Weights of a small transformer language model: vocabulary 8192.
Each number is 200 + 30 x the weight over its row's rms, rounded and kept within 0 to 999. Layers, rows and columns count from 0. The size before them is the row's rms in percent of the matrix's.

# layer 8 MLP up, 320x128, rms 0.0636, rows 99-135, columns 0-63
090,123,166,200,209,203,168,200,180,263,226,171,214,233,224,164,208,148,201,187,166,223,230,190,194,211,205,212,209,154,242,168,164,208,198,147,196,162,179,209,171,203,160,222,219,160,188,171,180,171,203,228,154,153,223,201,209,210,166,239,183,219,221,149,216
116,195,196,190,252,146,206,206,207,191,202,218,218,157,198,202,228,232,202,177,230,204,235,215,186,284,208,163,197,207,178,184,213,183,192,186,183,198,217,128,198,232,249,223,241,203,172,189,196,232,248,158,232,207,152,230,192,129,188,138,190,211,208,189,192
113,219,185,184,199,177,194,229,166,233,138,165,204,175,160,205,182,148,199,166,200,275,201,188,179,187,242,162,183,165,199,209,160,190,177,160,191,167,185,207,209,186,180,187,233,276,161,188,194,164,208,247,231,214,150,168,217,173,127,214,160,223,146,187,164
093,221,226,165,244,200,234,187,187,189,234,238,259,204,248,263,199,213,179,193,205,253,173,185,209,194,213,157,234,213,232,219,185,221,241,192,207,161,209,210,193,165,196,199,199,213,205,193,252,209,142,229,231,207,194,265,198,190,244,186,168,222,159,208,172
107,189,199,193,246,171,165,132,197,224,235,195,196,210,172,267,212,241,196,196,253,138,206,192,166,215,207,169,246,197,240,226,217,216,223,149,202,195,260,171,262,211,154,192,201,219,193,210,159,229,214,182,219,198,142,188,204,203,196,261,197,233,214,132,197
108,187,212,176,200,262,188,148,207,238,183,171,262,139,202,239,206,182,182,131,205,199,226,235,227,242,177,245,240,180,186,233,167,211,216,180,198,177,202,220,197,170,192,166,215,230,182,181,255,178,205,170,208,187,233,165,184,171,231,188,166,224,169,160,224
117,168,185,243,227,200,210,246,183,237,241,171,218,224,226,182,119,204,232,226,218,170,230,141,231,194,204,183,254,192,198,206,223,185,256,208,211,204,189,202,206,264,165,168,212,166,177,180,216,176,178,189,229,247,194,221,194,257,179,203,152,200,187,220,214
099,210,207,200,168,165,246,181,188,239,177,197,204,195,273,189,197,197,200,245,214,218,196,183,228,209,174,235,206,218,206,198,194,213,199,161,191,183,178,223,240,167,200,219,241,235,181,211,238,245,236,255,227,193,184,163,170,178,219,218,120,187,187,216,195
104,207,261,194,262,233,192,208,187,191,187,173,238,191,178,222,118,218,245,145,179,242,249,207,189,176,213,163,210,186,197,206,216,189,174,189,251,220,173,174,236,229,158,233,184,230,197,187,214,256,118,257,212,166,226,211,195,248,236,199,213,204,182,191,231
103,258,239,238,179,233,248,188,186,178,242,225,236,230,183,210,275,206,145,188,216,186,153,218,162,164,220,169,180,239,199,182,206,196,184,219,205,212,193,245,210,186,207,240,170,238,166,198,180,198,185,186,227,250,173,204,256,187,158,177,222,240,180,179,157
099,183,251,157,200,122,175,173,156,199,212,178,178,225,182,165,196,216,186,228,256,147,166,170,193,186,240,188,183,203,168,187,172,146,199,189,190,214,244,243,232,171,206,183,201,144,245,179,196,193,187,175,292,226,193,214,182,225,242,162,190,206,196,215,175
109,189,153,210,167,183,244,219,201,268,187,136,242,175,196,215,216,189,219,185,159,223,159,217,193,205,179,123,156,153,234,210,291,222,184,187,146,192,203,187,220,181,227,237,218,156,184,221,196,181,235,227,172,175,175,221,190,197,200,169,200,241,165,227,203
100,251,225,204,176,210,177,194,217,188,244,251,180,197,138,201,150,124,172,212,197,148,217,215,181,196,204,198,138,221,228,157,196,214,232,174,189,205,245,187,204,171,157,177,229,230,181,192,217,160,178,194,183,220,141,228,231,213,188,174,182,217,227,183,177
103,208,180,175,176,183,251,207,228,244,179,174,205,215,199,243,182,191,198,171,193,242,165,239,225,233,220,152,209,231,157,198,161,218,180,217,229,187,186,181,278,164,192,182,200,194,203,143,213,196,189,237,185,192,172,205,166,200,134,155,250,249,197,214,228
093,242,146,220,202,201,191,218,234,227,171,214,235,189,178,185,202,183,245,228,249,205,198,195,195,208,205,189,171,257,240,213,205,165,167,192,238,223,195,163,241,255,185,282,240,247,183,262,125,157,237,179,165,249,151,196,223,250,196,225,180,178,191,206,229
099,235,208,194,199,182,157,218,230,212,224,151,199,236,203,189,199,285,203,204,223,164,182,195,187,194,135,201,202,193,204,229,158,141,216,197,183,177,246,192,213,164,171,157,196,168,205,184,172,203,249,203,192,175,256,152,193,231,223,219,170,225,261,213,182
086,183,209,239,151,227,239,200,237,262,216,228,250,219,183,196,205,193,139,233,236,222,194,235,245,183,182,188,167,250,159,228,205,196,204,245,192,217,163,238,209,209,262,158,245,204,210,233,158,172,233,208,179,168,189,257,210,223,174,137,254,186,204,207,186
089,227,183,223,137,214,210,237,184,163,174,206,240,188,163,205,183,155,215,185,241,190,200,240,133,166,156,191,190,176,233,210,194,192,244,188,195,156,223,153,253,230,163,178,223,178,204,200,130,231,214,187,133,193,197,223,168,245,242,207,151,202,179,169,218
098,155,177,217,198,195,159,215,218,237,212,185,205,205,203,227,230,217,190,223,161,251,206,167,207,152,216,200,223,127,259,197,233,195,151,244,204,219,193,188,177,198,191,156,201,172,204,201,263,196,217,209,178,196,188,170,255,229,205,169,183,175,188,189,197
096,195,227,213,178,180,229,229,226,203,193,165,187,225,175,233,213,208,244,234,187,139,191,209,196,183,188,200,234,166,256,192,224,197,207,197,190,225,265,185,188,177,182,209,165,181,133,202,211,139,195,225,186,193,254,155,160,269,202,221,122,193,148,224,242
091,170,217,158,174,210,198,210,230,225,190,185,214,141,208,181,202,230,163,145,175,190,216,216,202,165,204,179,211,161,232,164,209,183,209,182,196,189,161,166,187,201,199,172,197,232,214,225,211,165,209,225,110,180,227,236,204,180,143,213,230,193,136,163,193
070,178,191,217,238,165,222,230,131,211,248,188,193,194,190,207,199,202,204,220,243,186,162,138,160,188,145,198,229,207,197,182,230,261,206,215,205,200,254,236,195,198,199,197,224,231,179,218,151,197,221,175,230,171,232,212,257,223,176,220,231,263,198,155,196
104,195,190,158,180,253,200,153,207,180,190,137,177,231,192,195,203,197,195,226,184,184,232,220,207,173,223,220,184,235,183,223,148,150,157,218,216,168,220,163,179,192,243,242,202,201,202,178,179,157,214,184,153,177,250,197,184,191,211,203,212,228,104,164,199
103,215,156,223,248,174,212,194,183,190,220,230,253,177,240,185,203,166,189,271,218,227,159,236,235,180,203,220,183,186,156,178,218,242,206,206,212,225,234,218,195,200,231,175,211,198,195,161,166,146,236,175,169,186,241,175,219,176,220,219,145,231,258,177,164
108,212,189,188,203,146,242,198,209,232,202,215,211,207,182,219,243,196,188,188,170,161,162,214,177,179,189,225,253,190,170,234,198,145,204,142,219,106,206,172,159,193,133,177,170,186,268,188,209,185,207,206,236,179,190,175,201,174,189,245,206,250,177,198,178
115,186,175,204,207,207,209,229,149,248,157,168,221,163,227,221,183,254,171,213,230,231,231,237,210,154,249,221,166,234,208,226,181,262,204,165,165,223,205,220,226,216,280,157,198,170,226,210,213,192,197,178,224,211,188,169,255,221,203,169,171,175,182,230,203
105,210,244,226,180,181,209,229,198,253,178,209,180,183,210,212,152,211,207,159,235,153,204,203,214,208,118,193,156,220,226,243,164,211,140,210,211,165,159,215,129,217,206,142,128,104,226,186,232,196,201,153,210,207,234,235,192,152,177,226,158,185,234,225,138
102,205,173,215,188,178,247,189,199,207,235,188,255,282,152,204,239,202,151,208,199,174,178,198,226,230,176,205,144,218,203,181,185,204,203,223,226,195,215,250,186,229,203,223,212,176,175,204,200,176,213,218,248,210,211,236,167,212,200,181,214,212,272,187,161
090,237,195,200,241,165,229,204,170,232,199,216,192,145,236,222,182,227,201,231,150,246,180,182,154,213,214,195,201,202,215,253,252,190,186,221,230,213,225,232,203,223,172,183,200,180,228,228,203,141,252,202,191,235,226,207,264,203,120,200,210,208,233,270,204
109,171,220,164,138,212,239,158,222,171,184,228,190,196,212,179,229,164,244,202,207,194,213,178,174,239,220,213,166,200,209,207,174,242,257,206,195,183,229,198,231,223,155,204,180,145,244,279,183,149,186,192,207,199,215,177,229,247,214,186,139,203,204,144,237
101,174,211,221,176,194,221,214,212,221,215,222,260,190,197,232,207,165,236,221,231,211,227,245,236,253,190,196,223,178,191,258,229,204,225,186,193,217,193,165,166,206,203,178,164,189,170,148,190,177,158,190,160,123,219,181,202,187,211,221,170,235,213,174,182
097,220,145,181,160,199,242,171,216,176,202,160,111,242,227,225,179,238,187,235,193,122,212,174,158,216,171,183,274,212,176,200,192,191,185,217,174,215,234,193,210,170,210,194,224,151,194,198,209,204,163,220,282,257,204,192,174,219,221,166,227,249,232,202,240
099,172,222,168,177,216,154,153,215,207,268,184,239,220,251,230,243,190,205,212,164,178,211,197,181,223,175,212,172,224,206,185,228,167,195,201,170,224,205,168,189,189,194,189,180,208,193,228,179,237,240,224,230,257,195,153,210,189,192,189,199,174,204,230,214
098,192,192,148,189,252,214,225,179,210,211,216,219,198,174,209,231,187,219,182,168,162,198,221,151,226,201,229,170,203,224,180,221,253,186,241,221,150,144,167,240,144,214,212,258,245,195,182,167,155,219,257,181,204,230,192,248,184,241,185,215,182,214,228,164
099,238,206,239,137,191,168,184,187,187,228,244,234,204,200,131,182,225,190,245,167,177,219,179,192,174,242,206,196,188,172,242,142,211,243,210,165,194,158,160,214,209,217,230,190,193,236,133,185,200,175,189,182,173,212,214,181,196,219,227,239,176,239,149,241
073,165,171,178,149,202,240,193,215,200,242,167,192,216,239,189,212,248,270,267,215,173,195,210,235,237,216,212,159,207,191,202,219,150,233,228,141,190,192,242,225,196,177,188,193,173,250,215,249,213,191,155,180,234,265,153,262,186,182,186,202,159,181,183,192
094,179,256,231,214,194,159,160,223,168,156,183,239,193,194,211,192,196,201,197,221,203,137,237,181,143,227,168,188,229,195,194,171,227,204,139,185,260,239,206,208,152,189,204,194,237,213,262,190,219,193,188,151,203,194,228,181,240,147,210,181,165,194,255,212
# layer 8 MLP down (transposed), 320x128, rms 0.0521, rows 99-134, columns 0-63
090,187,264,256,163,208,192,200,208,214,239,212,217,175,234,223,207,138,183,178,164,214,269,220,169,211,243,203,228,183,166,169,193,209,154,180,229,162,209,187,200,180,237,194,244,160,167,191,222,206,228,200,153,209,256,195,220,172,198,265,245,209,174,179,183
118,261,200,227,180,217,173,207,149,193,169,181,173,176,201,188,158,213,185,181,153,183,173,211,155,141,219,173,209,250,225,205,194,184,256,149,177,185,192,235,188,238,179,152,83,239,178,154,187,255,209,215,212,175,185,196,174,193,220,215,213,183,214,191,217
121,232,198,181,200,227,198,189,185,235,209,181,240,200,204,174,219,172,204,191,157,250,239,215,161,200,210,186,206,240,159,183,177,227,205,161,189,138,279,179,280,180,186,178,158,198,195,155,203,175,208,204,177,193,173,170,187,260,215,176,204,131,161,171,226
096,186,218,190,180,262,218,195,231,192,195,202,189,277,217,230,184,213,195,200,197,219,160,185,162,241,233,202,208,212,217,238,200,205,186,249,159,159,186,173,222,188,148,205,272,228,230,205,198,142,209,201,165,225,185,214,161,173,176,217,202,196,241,222,158
103,237,215,158,242,188,134,211,184,142,186,181,218,218,173,215,219,215,178,190,211,207,162,212,225,167,197,251,151,199,213,137,222,243,197,203,239,203,180,196,147,137,194,209,175,228,239,220,227,199,154,262,188,167,198,228,212,207,186,250,245,250,180,219,198
102,239,189,203,195,167,230,180,246,124,189,216,220,234,210,172,197,166,192,169,215,180,150,194,214,202,199,215,210,85,207,169,174,184,230,218,217,198,197,208,205,251,237,189,206,166,180,181,212,176,221,244,232,208,238,212,220,189,203,210,153,235,183,280,221
107,171,192,166,140,185,181,190,195,147,212,211,185,141,178,182,199,181,232,150,226,207,211,150,218,180,206,199,224,244,222,246,162,242,240,253,209,219,207,181,209,193,237,140,220,208,196,134,215,150,218,223,176,182,147,214,188,225,218,160,172,221,217,216,211
097,167,233,228,244,172,200,218,193,220,219,263,243,147,144,234,181,276,243,197,164,165,224,184,213,188,198,230,221,186,220,220,242,223,176,161,241,210,229,173,205,168,164,170,224,207,216,196,176,205,154,241,162,214,199,228,193,157,214,185,222,148,235,165,231
101,163,258,177,150,171,195,213,218,194,225,179,199,216,273,191,162,196,163,163,193,115,173,243,203,200,265,244,225,251,207,263,192,242,221,230,217,187,222,223,216,226,179,208,241,228,190,248,206,167,200,171,176,191,154,234,215,194,176,226,209,204,218,210,203
095,260,204,167,201,212,208,251,156,174,216,159,164,132,175,187,238,160,223,229,219,214,187,225,184,244,221,232,151,237,192,215,158,239,188,193,202,168,202,236,292,170,168,197,229,201,240,184,121,182,210,220,185,146,221,211,204,222,213,217,135,179,209,226,214
105,182,228,230,249,214,180,178,251,225,190,257,181,135,187,216,223,167,208,171,258,219,157,168,169,178,163,174,177,202,177,178,249,199,284,214,143,164,168,218,224,211,200,219,203,190,168,161,275,176,226,194,196,190,190,178,222,251,220,184,162,228,220,202,170
104,240,204,167,220,172,168,190,170,145,177,185,196,195,188,249,222,222,171,227,202,181,216,201,240,250,219,242,220,221,235,204,143,215,165,173,280,221,228,220,173,161,215,180,230,202,165,204,203,202,197,210,188,144,245,167,203,219,172,205,222,235,224,209,166
098,182,183,202,214,179,173,225,212,218,224,182,186,185,174,228,220,167,165,265,203,155,175,133,197,196,149,211,183,171,258,192,168,210,221,209,235,176,186,172,188,198,191,242,171,175,168,223,195,126,189,150,156,207,217,242,169,160,237,193,235,128,239,207,270
107,220,240,164,209,174,171,222,204,227,246,174,165,204,196,153,217,238,167,176,197,201,203,227,205,202,205,182,198,227,204,119,197,212,248,194,146,209,232,230,226,191,230,241,314,228,210,200,229,205,215,233,209,162,230,143,187,237,175,222,186,233,196,165,196
095,239,217,190,161,227,197,209,179,186,201,231,215,175,224,194,213,163,177,220,216,171,153,205,224,202,184,209,174,155,186,245,209,172,224,244,106,181,224,216,202,211,176,213,226,191,210,214,191,149,154,162,173,208,180,228,176,188,224,195,192,189,188,202,264
098,208,217,198,186,202,147,209,240,189,264,220,232,201,181,195,217,169,114,250,193,187,182,196,152,205,230,215,130,237,252,154,195,166,210,183,221,256,215,231,188,227,203,185,215,200,188,210,219,191,210,196,199,151,158,246,239,212,190,197,208,198,233,208,207
087,224,184,142,234,207,241,219,213,214,224,190,172,206,201,194,253,194,201,196,251,211,218,178,249,212,129,217,224,210,161,198,201,219,239,231,201,184,267,153,140,186,192,175,154,174,152,181,208,217,220,173,155,257,196,218,203,194,214,169,226,196,185,221,233
090,216,197,223,177,197,212,174,196,215,141,129,188,175,116,212,181,189,201,200,160,219,186,225,142,209,156,175,209,261,187,237,213,171,242,212,212,215,211,218,226,197,190,197,182,230,159,231,186,185,206,280,192,230,196,169,250,198,228,217,190,134,179,177,197
092,225,200,212,232,183,161,196,216,246,217,175,195,219,232,204,215,250,215,205,163,197,187,228,206,208,241,213,201,150,235,153,176,166,157,202,191,147,152,184,205,251,188,169,272,168,213,201,214,184,230,150,192,181,172,178,223,241,212,195,148,213,216,209,145
098,229,207,211,182,145,204,222,283,217,175,148,234,126,179,180,218,202,218,240,215,216,186,241,215,191,236,241,223,189,236,185,212,175,184,148,174,196,179,193,208,211,233,174,100,195,207,225,200,162,200,212,224,186,175,206,164,222,162,164,179,193,152,152,208
095,193,241,161,175,271,208,146,240,182,228,171,158,229,205,207,245,170,190,203,110,169,155,196,191,177,179,184,179,204,187,162,167,204,157,181,170,234,237,185,201,157,171,207,189,227,230,205,191,236,210,177,154,212,220,179,204,222,223,212,205,166,216,241,258
069,146,187,194,150,170,209,245,216,203,227,193,213,186,193,166,192,228,204,197,208,254,187,171,204,179,183,173,188,209,182,196,241,241,203,188,139,172,209,230,145,227,204,175,163,214,140,215,263,199,219,224,119,221,225,162,193,212,147,207,181,163,194,180,212
101,216,195,226,183,198,192,146,176,207,200,187,205,192,189,193,187,177,188,215,159,220,162,163,201,246,261,215,204,212,245,169,177,236,219,223,237,224,246,255,187,150,203,183,163,220,219,225,152,195,199,202,230,198,253,195,233,201,187,227,217,203,246,172,172
103,174,206,199,183,158,209,193,215,225,199,226,200,179,202,187,223,201,236,221,226,237,185,183,186,193,252,248,165,246,210,130,202,205,214,160,167,209,188,252,209,151,240,197,139,166,177,187,230,179,180,242,194,164,226,124,163,191,210,167,233,244,194,167,239
107,180,238,196,211,179,220,181,214,227,212,170,176,206,197,175,206,194,221,165,230,251,197,222,236,228,210,180,169,238,193,254,210,173,215,189,115,226,196,212,246,217,166,242,226,195,217,160,228,218,216,163,228,179,243,181,180,302,202,157,158,170,187,214,150
110,193,198,236,158,152,196,195,209,246,161,263,199,213,185,143,216,198,204,173,172,233,198,168,192,210,200,166,177,240,201,181,186,171,166,203,116,212,244,215,156,159,252,226,210,206,192,240,234,252,196,252,172,189,196,186,210,205,259,192,186,235,220,204,236
106,185,183,161,217,213,180,209,170,195,166,151,199,224,236,217,176,235,191,243,178,206,189,226,193,216,168,232,177,181,202,154,166,191,172,193,179,183,218,232,164,132,204,181,203,217,236,167,185,225,166,210,204,199,175,236,156,211,228,188,237,187,194,199,179
103,198,169,180,235,186,154,219,198,212,175,179,235,190,191,259,130,216,230,193,224,206,192,208,177,183,218,175,192,243,215,245,206,194,201,212,215,212,233,212,168,267,197,196,213,259,229,239,207,203,202,174,159,184,202,185,221,199,242,218,174,170,195,195,215
085,194,251,137,233,183,173,153,251,231,248,221,163,177,240,167,207,234,256,182,201,136,206,240,200,173,212,170,187,219,189,241,136,205,184,163,192,205,188,198,227,174,124,243,204,174,219,217,207,183,205,188,200,146,202,228,219,223,200,159,200,208,131,207,192
101,188,256,204,233,212,142,194,175,204,180,185,238,232,232,196,196,203,178,209,263,191,140,205,220,196,186,163,151,190,181,201,230,184,197,209,184,231,183,236,158,174,231,193,200,173,209,233,207,196,149,209,211,111,225,188,136,208,203,213,217,239,261,221,150
095,232,187,176,164,208,250,220,211,202,214,220,223,206,183,230,224,194,197,226,194,167,198,170,175,114,162,170,219,131,263,176,199,194,232,159,155,156,218,174,226,186,194,220,217,192,204,230,185,215,181,250,181,130,160,189,200,239,198,171,191,229,219,172,159
096,196,206,202,173,171,187,195,182,238,196,171,241,132,215,153,178,173,194,150,206,186,222,251,204,178,255,169,167,152,209,149,197,234,230,200,175,230,183,200,188,276,209,161,198,203,182,170,209,170,217,208,137,126,201,242,205,198,178,207,185,158,185,222,190
101,171,178,247,212,188,243,194,143,206,225,212,187,239,168,218,201,205,224,160,241,256,208,235,160,232,177,176,176,240,221,184,158,232,243,208,258,177,225,243,202,224,195,165,131,225,215,205,220,162,214,195,169,208,156,176,224,217,196,156,195,235,181,227,181
098,192,223,217,211,210,187,212,162,176,131,244,221,183,212,214,164,179,239,189,146,210,184,202,171,169,248,211,196,219,144,243,215,201,154,222,249,199,249,167,229,170,149,242,179,201,145,222,206,179,179,167,186,223,217,222,142,238,209,275,250,167,205,180,213
095,186,194,182,203,139,193,167,169,238,206,248,213,173,209,193,163,197,195,239,195,254,152,221,237,210,156,204,197,215,184,219,189,205,214,258,220,245,239,160,221,258,220,194,215,148,237,187,213,194,157,213,197,201,198,206,150,143,183,233,144,210,211,212,210
073,190,239,264,201,183,191,183,199,198,184,210,160,202,156,168,221,176,214,155,197,162,230,174,185,207,188,192,235,239,178,175,174,177,174,180,171,239,178,158,230,216,223,222,163,246,184,165,187,185,180,206,174,242,161,239,171,192,206,187,210,253,229,103,228
# layer 8 MLP gate, 320x128, rms 0.0635, rows 100-135, columns 0-63
115,230,267,176,168,195,178,187,172,226,118,164,209,157,215,212,202,147,226,156,193,238,163,265,223,222,194,197,186,232,169,237,230,179,175,189,159,189,207,204,204,263,215,175,236,259,164,162,187,235,212,184,191,169,202,202,226,204,226,229,203,193,204,151,202
108,121,171,216,220,129,163,191,240,178,229,188,163,198,220,207,180,227,186,228,208,153,175,222,238,211,212,188,170,216,187,147,223,163,214,224,199,212,171,167,159,166,188,249,214,171,230,159,164,234,165,197,245,206,252,267,207,188,233,183,239,240,269,198,190
094,208,246,215,213,184,200,192,242,214,125,191,148,166,228,176,226,167,244,152,202,241,207,198,190,165,187,207,192,193,176,218,241,192,186,162,209,174,213,163,228,186,236,194,202,200,176,161,160,224,199,147,211,230,259,217,167,185,220,200,168,153,249,203,171
113,242,181,189,137,210,181,258,202,135,182,156,212,144,265,169,214,194,149,234,229,212,167,187,164,209,225,262,161,245,144,213,179,172,198,225,187,153,186,222,174,191,179,192,169,155,209,224,170,227,198,210,170,136,265,219,221,236,186,159,201,220,210,188,238
107,235,171,159,224,171,216,200,194,179,247,220,229,214,215,169,187,244,268,234,181,204,174,216,197,222,205,169,200,214,260,235,183,265,184,202,202,199,285,207,182,192,199,174,194,239,181,220,228,247,215,200,244,215,189,155,125,188,202,217,230,173,193,160,216
114,139,232,224,197,163,221,191,216,221,182,214,222,209,184,106,187,235,241,235,238,196,185,192,143,151,180,153,197,189,205,201,213,170,187,166,198,185,223,236,199,203,136,190,168,207,161,219,231,171,236,231,210,221,138,238,195,158,173,214,162,233,178,216,163
104,186,223,208,158,176,195,192,220,215,194,202,224,207,228,248,179,193,178,212,214,204,199,268,198,204,229,205,167,305,243,236,260,152,206,219,203,174,244,181,191,151,185,200,222,135,171,178,144,193,177,203,248,178,242,210,213,200,176,209,184,247,233,213,178
101,243,222,236,154,155,221,221,172,194,189,168,207,152,237,220,240,211,199,227,235,187,209,196,209,175,282,192,229,211,162,186,194,204,178,215,203,228,210,194,233,180,155,206,228,220,218,182,159,183,150,179,233,199,218,188,145,182,276,214,206,261,183,178,162
106,211,203,134,247,240,178,247,250,219,195,236,239,173,174,195,233,212,228,170,207,198,216,169,179,135,209,234,216,227,218,253,248,188,228,179,219,201,145,182,155,253,169,220,182,260,232,236,234,213,178,162,217,200,195,178,140,196,209,185,185,209,195,218,229
101,211,199,251,194,189,212,177,176,203,221,231,236,275,201,191,173,179,203,132,233,201,178,184,248,210,178,191,193,206,197,168,226,188,256,165,196,230,203,247,169,271,187,196,233,234,177,211,220,192,197,185,207,218,223,179,223,245,222,151,195,229,147,215,148
103,163,183,188,172,184,246,183,248,148,177,125,215,153,174,212,152,194,187,194,221,178,158,197,238,164,175,241,228,204,179,200,212,175,224,152,191,174,254,214,236,209,228,194,231,143,200,258,198,212,161,239,241,218,154,212,204,180,164,197,178,190,220,157,208
100,247,214,181,225,243,226,193,247,205,183,180,213,189,197,219,192,169,214,207,154,229,189,216,219,211,239,213,164,239,176,230,232,252,245,208,231,192,182,180,268,215,204,219,128,194,209,195,182,205,185,227,256,174,219,115,180,217,176,246,224,198,181,204,166
103,178,137,242,199,176,200,191,157,260,199,155,170,212,186,227,190,247,212,185,227,239,203,192,247,209,241,184,215,244,185,170,220,236,228,176,224,180,197,203,184,175,199,199,208,159,194,180,221,189,175,214,219,182,204,191,258,221,164,200,235,183,224,219,233
094,143,197,174,202,149,186,226,152,206,249,206,201,216,243,198,188,193,164,227,210,177,217,196,212,183,180,201,234,212,202,231,186,199,173,131,142,209,169,247,156,192,214,158,165,189,148,230,235,181,175,171,178,224,231,219,159,183,222,179,251,193,179,200,282
106,197,190,215,210,195,198,241,235,206,148,202,235,252,189,154,206,212,180,192,233,185,233,221,243,190,167,128,189,178,142,176,203,158,154,198,173,249,246,223,206,229,232,246,202,194,133,228,185,167,193,213,233,225,170,262,214,168,156,232,263,162,179,218,186
086,210,217,237,208,182,283,195,222,197,164,180,172,205,186,213,240,225,206,188,198,178,201,233,213,248,224,168,230,186,233,145,171,171,201,218,199,197,164,222,222,196,140,167,195,190,263,232,279,188,206,154,161,173,207,226,150,234,242,171,124,185,205,202,180
090,206,203,236,170,236,208,187,174,195,182,222,191,215,204,170,215,180,161,216,203,208,176,225,227,194,223,194,206,180,204,197,213,204,208,160,206,149,228,225,219,230,165,234,206,159,238,181,194,165,206,140,209,162,203,212,178,220,220,245,188,210,238,187,270
095,246,202,189,243,172,229,191,198,145,157,245,131,196,210,203,179,180,268,163,266,215,241,209,199,159,229,176,185,234,188,161,212,210,188,181,231,199,204,208,185,199,190,200,195,214,218,199,189,216,156,196,185,262,214,170,184,170,212,162,193,239,205,192,201
095,194,215,172,191,182,201,214,203,237,165,224,207,178,188,208,167,231,245,184,226,164,159,220,226,177,222,175,223,197,251,221,215,226,217,195,154,227,182,233,202,207,233,227,177,170,189,235,208,149,185,231,232,296,231,256,167,176,201,245,154,218,194,249,231
092,171,227,186,197,214,166,167,244,244,228,181,177,121,203,198,181,141,167,150,217,165,214,213,233,190,187,146,210,190,156,217,180,232,218,214,180,192,102,207,221,181,156,209,181,206,129,226,264,184,200,241,147,196,162,191,178,172,200,129,191,178,199,211,159
069,181,209,219,219,181,165,207,221,246,243,252,182,219,200,206,191,175,184,188,185,172,278,233,232,212,214,213,173,212,166,241,172,143,222,137,169,238,248,183,175,162,165,261,151,182,208,191,203,163,185,189,244,200,242,222,166,135,202,205,146,163,217,230,223
100,136,206,227,233,199,182,166,237,209,271,228,167,152,217,220,196,195,212,210,237,183,244,202,172,178,146,194,190,218,207,224,221,177,229,192,161,270,194,192,180,209,247,200,146,189,205,153,232,147,139,155,199,269,201,238,179,199,214,249,215,201,161,188,189
107,195,201,201,159,222,195,166,194,185,224,237,190,197,133,177,212,152,163,267,182,196,219,177,202,177,205,216,236,248,184,166,150,242,248,233,187,167,203,211,205,190,245,251,216,210,211,191,176,192,177,233,212,219,231,185,174,204,226,204,219,230,214,185,192
103,205,143,239,207,198,111,188,248,219,201,226,189,167,195,222,207,161,207,176,168,165,189,221,223,211,156,180,227,176,229,210,158,176,179,211,212,190,177,216,168,251,239,215,214,212,221,217,137,208,212,189,224,183,240,194,216,248,182,194,163,236,197,224,117
115,202,170,174,213,263,240,209,165,215,266,186,233,200,222,222,196,168,218,228,226,249,174,207,185,170,181,189,240,217,230,198,217,213,197,212,149,227,179,154,197,249,212,247,209,227,207,262,137,192,184,224,213,205,184,213,193,222,193,198,208,164,233,264,207
102,174,213,219,166,187,230,184,202,160,268,195,226,234,264,132,201,177,164,261,177,142,215,244,215,168,169,211,199,232,275,155,184,181,200,147,165,186,239,192,227,197,207,168,199,186,193,201,200,231,167,225,234,262,171,225,141,196,204,211,176,136,194,214,183
106,181,244,187,168,156,194,171,169,168,209,172,198,212,147,157,181,146,224,174,151,152,230,189,142,218,188,156,187,189,223,221,209,216,266,209,157,217,241,204,200,154,202,212,219,195,159,196,185,181,176,212,237,200,126,165,244,199,217,219,224,280,188,202,149
088,212,197,229,278,199,240,165,193,220,225,152,174,184,220,195,190,174,258,248,225,217,220,194,209,189,210,208,212,265,178,220,176,176,202,197,200,189,217,264,256,251,179,208,252,189,259,196,174,180,168,227,190,155,207,237,214,206,138,209,160,166,191,233,186
109,203,220,208,192,151,161,213,207,216,207,161,174,221,248,260,158,199,188,203,222,215,177,230,135,194,218,229,207,234,197,241,209,175,215,202,189,212,236,207,110,133,241,204,217,194,194,172,196,189,244,242,219,242,243,259,194,204,203,197,266,224,213,150,204
099,157,189,201,172,188,192,197,200,180,171,225,184,198,192,176,221,178,185,187,243,198,215,216,177,112,146,164,177,217,229,182,164,155,285,181,176,193,253,222,172,210,228,219,222,230,200,217,207,166,160,163,169,116,202,218,198,168,181,172,272,192,208,209,185
099,218,225,182,207,268,156,172,272,200,189,205,279,213,199,162,206,181,198,188,238,176,180,235,235,217,216,194,180,207,185,231,173,214,202,175,173,231,219,223,203,230,245,136,220,166,261,178,225,161,162,195,234,177,153,212,170,235,241,195,218,165,192,181,249
099,206,253,225,219,192,196,175,249,159,184,181,249,163,224,217,198,186,206,150,260,138,187,200,189,236,219,182,182,178,189,156,155,162,304,176,212,188,174,163,201,178,211,184,211,160,210,194,223,168,140,166,165,173,174,161,208,206,212,176,187,239,157,222,174
097,194,161,158,246,156,231,202,267,173,209,189,196,252,219,195,252,235,182,179,239,157,196,170,188,139,229,181,219,237,208,211,112,201,243,189,206,156,179,187,206,174,168,241,214,202,196,211,148,113,176,222,210,188,185,217,206,217,188,185,197,269,201,200,144
088,163,233,241,205,187,180,168,179,230,246,194,217,176,215,155,210,224,195,186,213,188,210,172,228,199,244,230,223,170,162,211,138,172,213,167,202,182,154,184,195,203,175,169,133,228,232,256,150,197,169,206,174,232,210,216,206,196,216,256,181,223,185,235,219
074,247,213,192,210,217,210,156,145,216,219,224,173,196,202,215,212,192,226,239,219,206,236,136,219,207,204,157,176,145,164,196,185,164,203,208,223,167,146,180,167,204,249,211,203,227,233,224,207,177,167,205,228,218,211,213,180,238,150,176,228,233,187,205,173
097,214,204,151,198,159,211,206,205,203,247,250,211,233,183,199,179,195,224,233,210,172,193,220,210,194,202,183,207,186,217,175,193,187,257,246,197,174,170,207,214,213,240,165,243,245,181,197,159,97,200,267,225,225,135,217,182,161,209,224,224,208,289,208,232